config.yaml
hidden_size: 128
intermediate_size: 512
init_std_down: 0.074
doc_mask: false
Each number is 128 + 24 x the weight over its row's rms, rounded and kept within 0 to 255. Layers, rows and columns count from 0. Numbers have three digits each. The size before them is the row's rms in percent of the matrix's.

# layer 3 MLP down, 128x512, rms 0.0741, rows 0-127, columns 320-383
101:175117091166133169141123166112117150148110145102065130112171095140104136123130150067152096139130119125138149133149128093146123141170112149098125157125124153121091144139120109128136155130154112
099:130146122144098111158142146147146120120119110123150145144151125112115112153129118154122117147148120174108130143121138132145140116120200110092117144106109154147112131196120156076189141144119171
099:151143099096115076137118160115153119106107110089113120129135148174129119135101112139100108131105159110113110128124147123138135178126161102085122134130112102138094151123078097150116106142126120
098:094112148133096173139105128113156126101096133115125101069098104115109104135130146147160139089123109137102169148158132117120140100155102154147105151133132118130079113138133158128165085132100115
095:189095120141113131195115153097135146145159162127126137081085097140087144164199138133156078120119090115104142123159097107110149099125142183122132094090116138126116109139108153124133110105121104
095:147088144138150095131101155126108118115147132144136162125131107091119141151103124163110136118113106120097116084180120173092096117148116140144144148104130153097149121109084113113136124172115197
098:129193157116128130118116126151116148154113156108147117138163110186157153139109123133156160154118104141118123159156153145142149095116098114118147092143137129091134116122150151062142177153150127
100:169115124161128108171126118112138108126106120074161121127100187174131119106096139146097163123149108137133138125156123127147133103149137136127111106150120094132121148109163114104162097147106145
098:125154095128140161124156122131112118126133117102093132143148142135156128122113136149122171120123158157125139134157104146130129087071141107150070090131141133144144092103145123165144135129122105
097:153131141140093134146139127154073147200118112138110093148139124132139154136181107117138115096125131160083102171119116107126130172124133113188125141130121143127140143101099117168134131157101086
100:135110162119148166094122147125143133128081102133125104136125103140135130118113180162107174126123094107118133129162160137128092121144117135142136088193138126154088122110120129136137154112128128
100:132132150134111126148152117134122193154117134146113151128159164089146131175152132109132120113130106135135127137179128125134139138113177144108127130139096173108087135154110143080156117132113147
098:142116152149117148137126145150113150154091128104077158146163156145134127151096122117149122127130119141099119175145123158154115172094101149123111143125139070144096119161110131086106172132121158
104:128150120123088155144147120174140091098125093114170130138098136159089117133137094156132127136123118138098140156120101089142127176131151133108088134140112112160136117124141144100120143110112143
100:118141105123176104177143120093083116114102177128124099124133065128115150166115152108118178119113100119144128121111136095137141144088204130125140117130145168136087129087134081143111082122131152
100:166103143124147141101115140126100113100115109164167163129124122125120150112170094119109120122132114140120139130151170106128152116113162118178136103152144119109122091153143100135128133146134103
095:123167145112155155109144148166121149099133117134126168150143116114130112143124147121121202118127141153147121110138146191158114119102153134115128161150106125134072110132117118145160123113140182
097:133094106119121124097115122139124126093123095118085133107165147131115110144142123113137143130119099124121125099126133103145114120111159141141129094132157111147146117163160118145142152108097084
108:097134112130180152113136109160136144178154138117131099119076159145116117125146159070153114133147100123158135126176102095165147190113153151128129151096154099161161108102103113134111160098121107
100:119143129144189133149141154125131093158139169120145127150151116134163127091175127145154085104136097184152125111086157129123111116151149109104155169089111137100133133145161163164112142098131125
098:144120132120130147125104142130138134184139096122116122099150149107168104138161149083115100120135120152118131131124112139144139103163131105098125163148097138146105106097145087145159138149158136
101:146151108159106179133133168162140139119166068144106112121111121155164122112115165116132156117119159125124182098102106111137153105089124138139087129118116116115113086130157130192149137134116141
098:104141140129119129145162162129130114105137126099148165129100190128106140108173164095147115200111092141099098124142126114160068146138150119134158131142100085149133134110106085148140140124153126
105:101110135124117108155095132094109153128128137143100162138123140137123121128146110162114095063119127144105108121081142138122072124126117135152088150148112144139109123128118128139148092155149122
099:137177129157149148135165134095119160133133137125124145100165152120141112129121118115113123128138113123106122124133157110131136139107169145113102140089100160133156112124089164133101121077134115
097:107131099122127140128128122132125111148160155126139131136167064122145076198151164137135148136088154129127108126110147149157110149130132116121111166098089096097143131130102132102151126123126158
097:123138126101139112125097125129139105154136126112142126146138146125127108125168118134136164118115147127110155143148179149153109123105119133170120110161114107176132115124106135122112104134125163
100:139151145159088111094161089110132168143117143163154143135115156128114115140119142072086132114121117163110134095118163097121135128143140121125091159159122125133126152065116143163106154095102127
097:161135142114139148149100114147104146124133136131161139121138156145097081114093125120133089140138110093132150168122127160184141139147129136107127106118131103126111142130183178171146122103150161
108:124136156134138158125175096164126155133114113171113157107136167130131130116105092164137155103151115120151161101135104147130133114110109134093115142141128093111140096166141127098133177095131112
100:128120145122110132152126151127143114045125103128121130141079131111116126131133177145120158118173183084080148123138116128134144119179158140128098110130164111133108126173123126154103124088107128
094:139115123123080124129136126114120122114133096094186100158100114120117143109129109175092152117159063108122098127121148126138148100131158159111125105155105112140132148132113158138130150139123068
101:116081093169143153135159150087132088099128144102114085146117142158123094104138160130134110099118130170141134096112112103165152161143143133120095182119133117173100103129086098119107131096103105
091:103139122106135120124162152107159111135116093100137123102143167119149134116149102137074169097122104096139140097103126141130102122147098112141126074139124129116143187127157183085138094133112151
092:145114106141109129091108172115106140179150120159145158112119115140135120111143145135127163131076142156163133109125108142139130108148103100138108136102100147153158110066135150145099111127090189
101:095159095110125100093151133160172062096099133155117099101141134155121129143108127065113180125143069178108162133158146149151125148158158116140135139156125106124087143107107141072116182142136109
102:123145105136104135128158130166116117082108143135087139106094143108117124134156152121135112129110144090122126148103145158150136139118110147134112136101117144109127107127124104061126120121108134
101:209124094079094095168154108150119123135139141163073152163140160145105100157144131142118085150138075142126128118170128141121159166092150126142087170137132123175151126151152142136144145113122142
100:149134131113141130144109110077134133128162168143151092135150105134139116134158148111151155129136073101115087112169111136152098139111129124096160102180114151106151099107134099097083141186127117
091:138142120133100130153112130146132133074135124075114191116136139162108134150134127170149116104144064129136112167131105093119112088141118147129079135161090156095124141075138115157136173159104133
100:161107169148110132111083112132111142123117153102145116136113148119144119124089133130138136138149135100124087120057154100084132140141148119128167132082133098149132129171138111168124141154125101
103:113162105154088106142127150133127122128100154130164139104142085186105099087129141091115120157113143143081112145137119130173134090109084139155099163092100121113119109136128122113142139127086131
097:118097117108104125083136146127141136114107107137110122081103137105091179149119135131091144134136116147096128120130143182110140125125141127155150128113096085168139160129126097152166121112140121
105:164101153159158110117139079115096174132162116157133151124115103118126117100094128107134168112150169184161143126141173127134121139145102094137161148165102155117138115116135069108135158123077096
098:137186125126147125127103190132134118136161113130139129176111110105084111111106076133103096122127129186116121142158093144141108106138146092177089143165125095135122123152123078127171109139112142
098:147166114174154161137133135105130112161130096089080094099141121161158124094157116136123128101155119152115117131126117114135116105141154113115150134123129157127143105101166109127152186127106146
098:095126147150152144138107134161107127135162097109111132135130080143112103114117183086149151134150144124124127112124139132178158173149144110133144145132115149136104118119104121122147149127083130
101:112142125148131102098130119114137138189115093102130148144118085112123147140099161126136100121146106114100098144142151138090108108075117129121123095141114073094105073119133138137131125149146108
097:102153171137109086142095147109133122130130089165178125147123164105129134114165141163128109149118095127100111134156129132111175112157158127182136079135137126187108135139109129092154130174135119
107:166140111141123165146111113119145102162136079131082118107133116127152111138092145124163128125170131116164136151106122122147145097106117107112121140116143124115155126110125127133111177140090166
093:130103095087122095134169089116136119142161078154059121129126092129131119101117171123151132133104113131141119126107093143153131179120155130152126154158148114099144112111127128091094108119110089
094:105133167133121153151147129117186132139114117131079094149091100140093130122124076099118160130139151075140084121129123103142144116170144140102132116106132099147132142201160146139126142148113104
100:163163150138134101120155125116127123177175148144125099108156099142079103115172093161136102157090162138129091122140126119124116122148110092111136125120167099144137134145152075128110129105144140
100:112121131150135150152155115137139144093109132138126120116092127156067151131145187108133147118111119145151154074173093139130098116152117139097110125134100147157116125132102133104098089139135177
095:201146134163123095141078111148152161126130129105173115136124140160148146103102122104127091094144150126131133130148098132176132106140150123151110158139124190089136120126165103112172157186122149
109:117125164110120163145134113113116119135092109154147143125124123133110117121124149115109109109148129120115137088167176119130107153117152127104081113160111118100114137144145107135144115142128130
098:108122126165149123106164176133141109116126116124109157144172104146102128124108157115158101105124111154089096120146117144165154083106130092109114090134088150134131112107122113108103140156103108
105:114118148092123141151085118153129110141127116110152134142120138121118117138155149158171134189135143105150110151149109150128159124106140112093098083096145104122166125118103164169140147124134112
105:153087088145111141113158133156163115081161089141129137138124110128160105144130139109133139130149091129141128130150139134117154105088170091103133133145134137137111159116151102143119108148092112
100:167120170102131157156142134136117117128133157153136118133119147144146127098140118132111157082135141130160163148174109142083123129088112117103125138117140163139142107137123107145102120141104145
091:120124101141114131089116118143128147147126136133143116123144131096095153101133158102112149154103115144124136125126130115156150107103106148097146157150123148122122148145105069149159145113147113
106:114128125144074142139098143125111123121127075108129138122136181134112129118126117122096159137099141163143130144136125111128114108158169120132090167188114127128107176160117151091139070097124155
103:101180135122134135149119123126089133123135120162077119136114118140118119108110118122138108112153142110136119139127111075126123135130091132125120109122117101113167136127108143097073111083094123
099:149146142136124130138147170127141128127105093147157138082123121118132158091178157117146135087122118133092146136154140114159162114158131104170101096155123122134153126142131143134122129117097142
101:125132152126150147103168140073111095085129101151149155147098121142123131164109131110129065157099148141117156108116124117128104113084158138165063137133145165100115122126141166096089112146111146
102:138112091116131100147135090129147121166127131081116162133116114129110142111099116084135194144139144144100130096121123119128089100131141129083125115100152118134144137084129180112100121112108072
102:116127132138125117148120128139131146120122170103118094128159152121101127139089133160130123131173145150122122114153123124118120131118122082133152108093119157103136143090100110127099160148142080
105:101119142132128153125130108164151138131112138147125127139157102094112131117121116106100109100108142140133127075142137133151161145146132126081129156133138162100121129147094123115068165087122151
104:108159077120156159137116129167099155115144143153113136089128145147100106165173129161139179136123115140154159135146111081132117149120119150126132165113134124096140132141074102104124153098134122
100:148135141154106135136095100140137108114148094151084134141114129126118102130132107138128141093149131152118098093138164110140141087148135118128100173153121159102146154116149169060106093105134121
100:135132075131068107119139096104138143105133111093145137108126106152125129175134131148112095110142114126107102160168157098129120131170161167150145125122130123091140141086130113137113152197104126
105:167136134147109121116156104159145122164172100134118095091139111158123120117121086147163105120145110110114091125103184137102087131096157096027129145145139103131103097153133133133173143114096124
107:147167146157136156154120149122106151097125164127104089160094127146116113111140152120143091126132150140150110115123139137095131153109107180148107122105135141121143099165134144081143128109103148
101:132111138151118141104109104120146097109125115145135144117112101128137166147090135125121155096106095128165124147111131144128144129178075104102138115119156121128133152100123142119112114122093146
097:164134114131138130102132134200126137075102126115133136105129094118138150135153105129141107126146074150122147148114066122109099139129146120135138153140111187106157124124122197111163106138162138
095:108117135136131121128142137126133112139159134141083131124130140126114147128080082133116150124100126130149130127154095135152136119123103120152108122101133158107129133160090130150142100160147107
101:157080122148096125128161118108110103134111130095136147126127148140128112124119135189089172123111089182128113124115125103140112155150128112114134078113119113109112125147094143124099164121162101
097:131155135128088132149115124126140105126149142113117128129092127140147106126165142138105149107102119108078099171116094148112116162127133105146098159146134098092129139095093106131142142123128127
105:111155131109141141129121139135146098118114121092144139122128111102120130150155152126118124121109124124118145121166107151136154152107109128146131134109152152154114107163126090129170119117093081
103:108170105120152111121147123140122082102145169107113139105106148125164120132169159106148102141111115124128122100156124121126133107134117149142118145129098137139141109089148155098186136132090129
097:160096117154145160125121120120116108178141180148109142151175142143112091151115148069125141130166166135118127113119152130113085131126179107122157132198149143150131144164134140119141139094148108
097:145129150133129141109158116099159080108133139145117093087088116147131134117107152175111134140170090149107114140152112130135156125145157124160123090142144096114108106134113138153105137131131124
095:125098076136142096154148199113131136090117144136156153102128113123137072184141127131139079118162127116105127119096112128094124102060115120143132103106133127090156105094095140112131113121133121
102:124119086151098135131106133115112117148143131143156132127100128143137139138146119131092122130091122102154124187131086119099109135113080128124111155112142161122095134154128146118131132098153114
098:176133148159115169118125094165128170087092149131140122089078138145133090085145152145135140152136128113117121110170103128176126118132157132166130100156127141145151108134157171138155168122117124
101:174152131099138104101130153105119114133134158114149106116131113172122133119089126124155134159123136103140120107132140149126097099158103098106123156117139118145167149156110141166133113159137122
101:183116194176148174139108138131147121161136115123115117129104152141124095102141141084163089125099135105153154147137105120129133156112118149179150117118118154116136126145135098112112173118143107
105:124097112119102114090146165155068117118136140110112134131120087131133118118126172111142130105129111150131095127172170165158135110153131141106082168138119111132124101157147100153152178100130135
096:086135144163118144108165153136054134141111117138097107108103123168153130122125120110146110139123134129152083106102107149138110136176154138121145169108147101103146127111111147109103127122112136
100:155106126126110123166081109109113112132071115130118116110106101153140116160182109124140124164119147111130134122138142138125116124140129134121122163124106112148101093126106121099109156119102124
107:181145122094158142111094156139111124135093109104142101133132143118101142134130154109129118154121119107149169157146132175109141130134122120096105141155092110144128118165126126110125149164167162
105:171092075130123094099112138141117127138173125086128117129113113140088092152119100062152155104171142166139089130128134149138123138210136087095140111131129122146121127133102101118110161120122144
098:146140127128118152125098149174137126182144085155095124154134142105096128113117075140145122116111149154124147127127179173126162146127148157205082136120132113121147083121148110148135151121132144
095:136166121078146118104110107146088131141129177139139113127127087109138098112130162179119165122114137126142146159152092154112094097131159151133131125155122084121153144123113137137095141171133136
108:149156150116148112146133115156146129163125104111100121116095184135117135115140091153109111107121106150172126140129170130109157082140142171125090156155112128138162098175138149150090121134139079
093:156102142121122110115138096128142126126139123150127117133089136113134134103097061133144147106132128135164159120118137130144154119123137109093144132136126126113103114135139095135127109121095125
100:080085147152196132130101190174120148067155146130130155088110151142121144143103103160140113117130140102102090142125147118156122090138154137125153139150110147104099099156130193117139090111132142
096:132139137167091115100135092142096139185136097136145106112140078113163092133122082131121112086138122139138081135102189164110140127173118124204113129131162108119150142136093095138081157153137146
104:094125111158140131117127084103185123155127115103132138127138162110149137101126141149102096117106112142114095143187143112111078148108135125169107158130113110124143118127102114141126190116124121
097:137143158169093129168146116110139141098144173160145105151119078126135144157175139143138071124112129118120116131162144103135111137134158125157162094125137140089111102173115128133073119163137103
103:109118163134099154147112116160170115092099179137132157136162151121134138069122150152069158153136110148113148133180097129111127134096107144091108154132141138156114135131106167092138107148159139
103:135112100086130101134093110116136126135111118136109160104113157147107134108156110128111144132101135124103118076106175135108153090145178146120119107134128118176157188182125148141132116136121110
107:134140144123143075140149114118146145070135093127133155145166123144089128059117115168146102077092143136118176152135127187121148117121131128137155147153105117163164113161138158067150166161133098
093:127164111164143114139172099155153117153153146148126127125105127103162138157107131121166153129117084138133132144136119126124117176133111108140132131126131168141170121124114141134115140121154166
108:098121115080145123142166140163175109108126088117163118144099111098146143147119169140174148156096115103110142147133128142134101143129186099121148173141127127131156138102146137116160100104145122
099:131084138140156163147146133105165137131139121112140128107103160123113123108121111110100111131148149109118111144130142172138096128129107117103131130122170088142096106158131091147129113111106115
103:147141074136121129129107128152117104114092137149162125122125157092142132140145150160090153150120133118146136148131087139115155125121108148114149158142111163120123118125092133107157156123145147
095:124117125140141148139178087152104116142117139116115131141105138148107145121129108162105115164155112146111144134123133142160144175154109131116170107163169129116159084126141142135113142092142077
103:123158148151121117133116112108145140176156116107111093170155071146116123117106123145125156168119137119109121159136107073115121118110089111139138125117138117110145109167105088133155158134095117
091:145114138131132138064124119117123098169143092140127139118161114136109117109120115125104136126110125164116122137144151112139137109178109138152154155144132185100132122138108102089135156127125123
096:129099135127137118160136119121167153136088164123124143129106111140136125116155137130143121152157134059079123175160135135154159102181141102141121107111124136130158144113100109122120110128128145
100:148103125167132136085093144152097165161101119118109133104146162163119122195129114145109169115105129131116179126150103118142188138115121133166112145094100139114123121118133106120100084112088104
098:135102136135120135104141093130098158098109155115173149155101103117116125106147132160126122099074128158113169147100120172146161101087114114141104137134130134124102153137106112132114119139134089
096:107170095167125125112103095074106127144130144075109119107160154123125097143136103128121122165119135137113127125103135119117135095134152129139134131136110130116144128136135169128121105114138130
100:074110124148122214115096119149094150134133147119162151158092118121106130137112145120081095151138138150186136135094143149188149133115119115133104135138113120139138147090115051114116155082122145
099:148112153197121117107170121114143114120133096139118114130122097120130109140096135149144150161082148109121093114152143183095119125133141124147166132114104160133126142153121095136127112102149116
101:154142138141128132145150131140105116150141116186167119132092136121133112113100147131122086137150116121117148097114107121163099084111119144103069161159087120079130142111105163106151125094150132
097:127164109117107130127118122153095146135119149150144113125110131185129157102115099120114173084148086127107147113168145140125097116117130135139138085145160092126134124164111123116144146137127141
098:128096115104144104132102110157118141143131147169143128136131100138098086145148150090140146128129147111173182146128117148124077079127132132129121141105134149123140161092159165123127104090139133
100:190162148084103123131096104081150115067119148151128112129131043126118135142122126090111157105153158094134088146120115129099103098141133161144106155145122149099109141120118136162150118170088113
100:172123162117135110126135120141138144097107095147116118132132158128134147145128119158133107155091122119133156129100097147139153131082098140121112125129093100162154157132134133091107105107152150
103:123097142131100182183125176105150079124115150103160154153131131154138094123142140085131112149104108118115173137116142123119129119162096164125122171099119119095110131124123173156133100132167127
100:143157145157121164076102124141149120145126131146149089106134115140138112165127091136133141104081077121152117110114145205117116103155097116094118106115153214108159106123143147058155071149150113
094:136096111140114111126141119098141104125143115092086125145103163068128131138139113125095082141109123124112125128177130099137177093150128125136146137140108118132136139109115106137117147136111126
108:108152162129097064103139116174133098153126099108132107173118118153129159132174120133117059141140149145148103109163131105128172126148134107118105143110127105150173119136136122145141145147108132
099:134116147102130099119131104125168160158136189135149134135114141097139152157112221079129166122140095115126136067144142090122175156144146153082138125106146107144154120121144104140143119122110114
109:115149126129102093139091111092150150086169151147103127119123146135173142107098137141085111127091124153115055122146143138098103105170134102071130106136120102102134138156139135154126116133072139
107:141161081108137127124114112090154134128142117136084128147126109124141173156125100096129111134134098109118170124161156132107125133123147110118101102132125113127140151094113140142112107099088106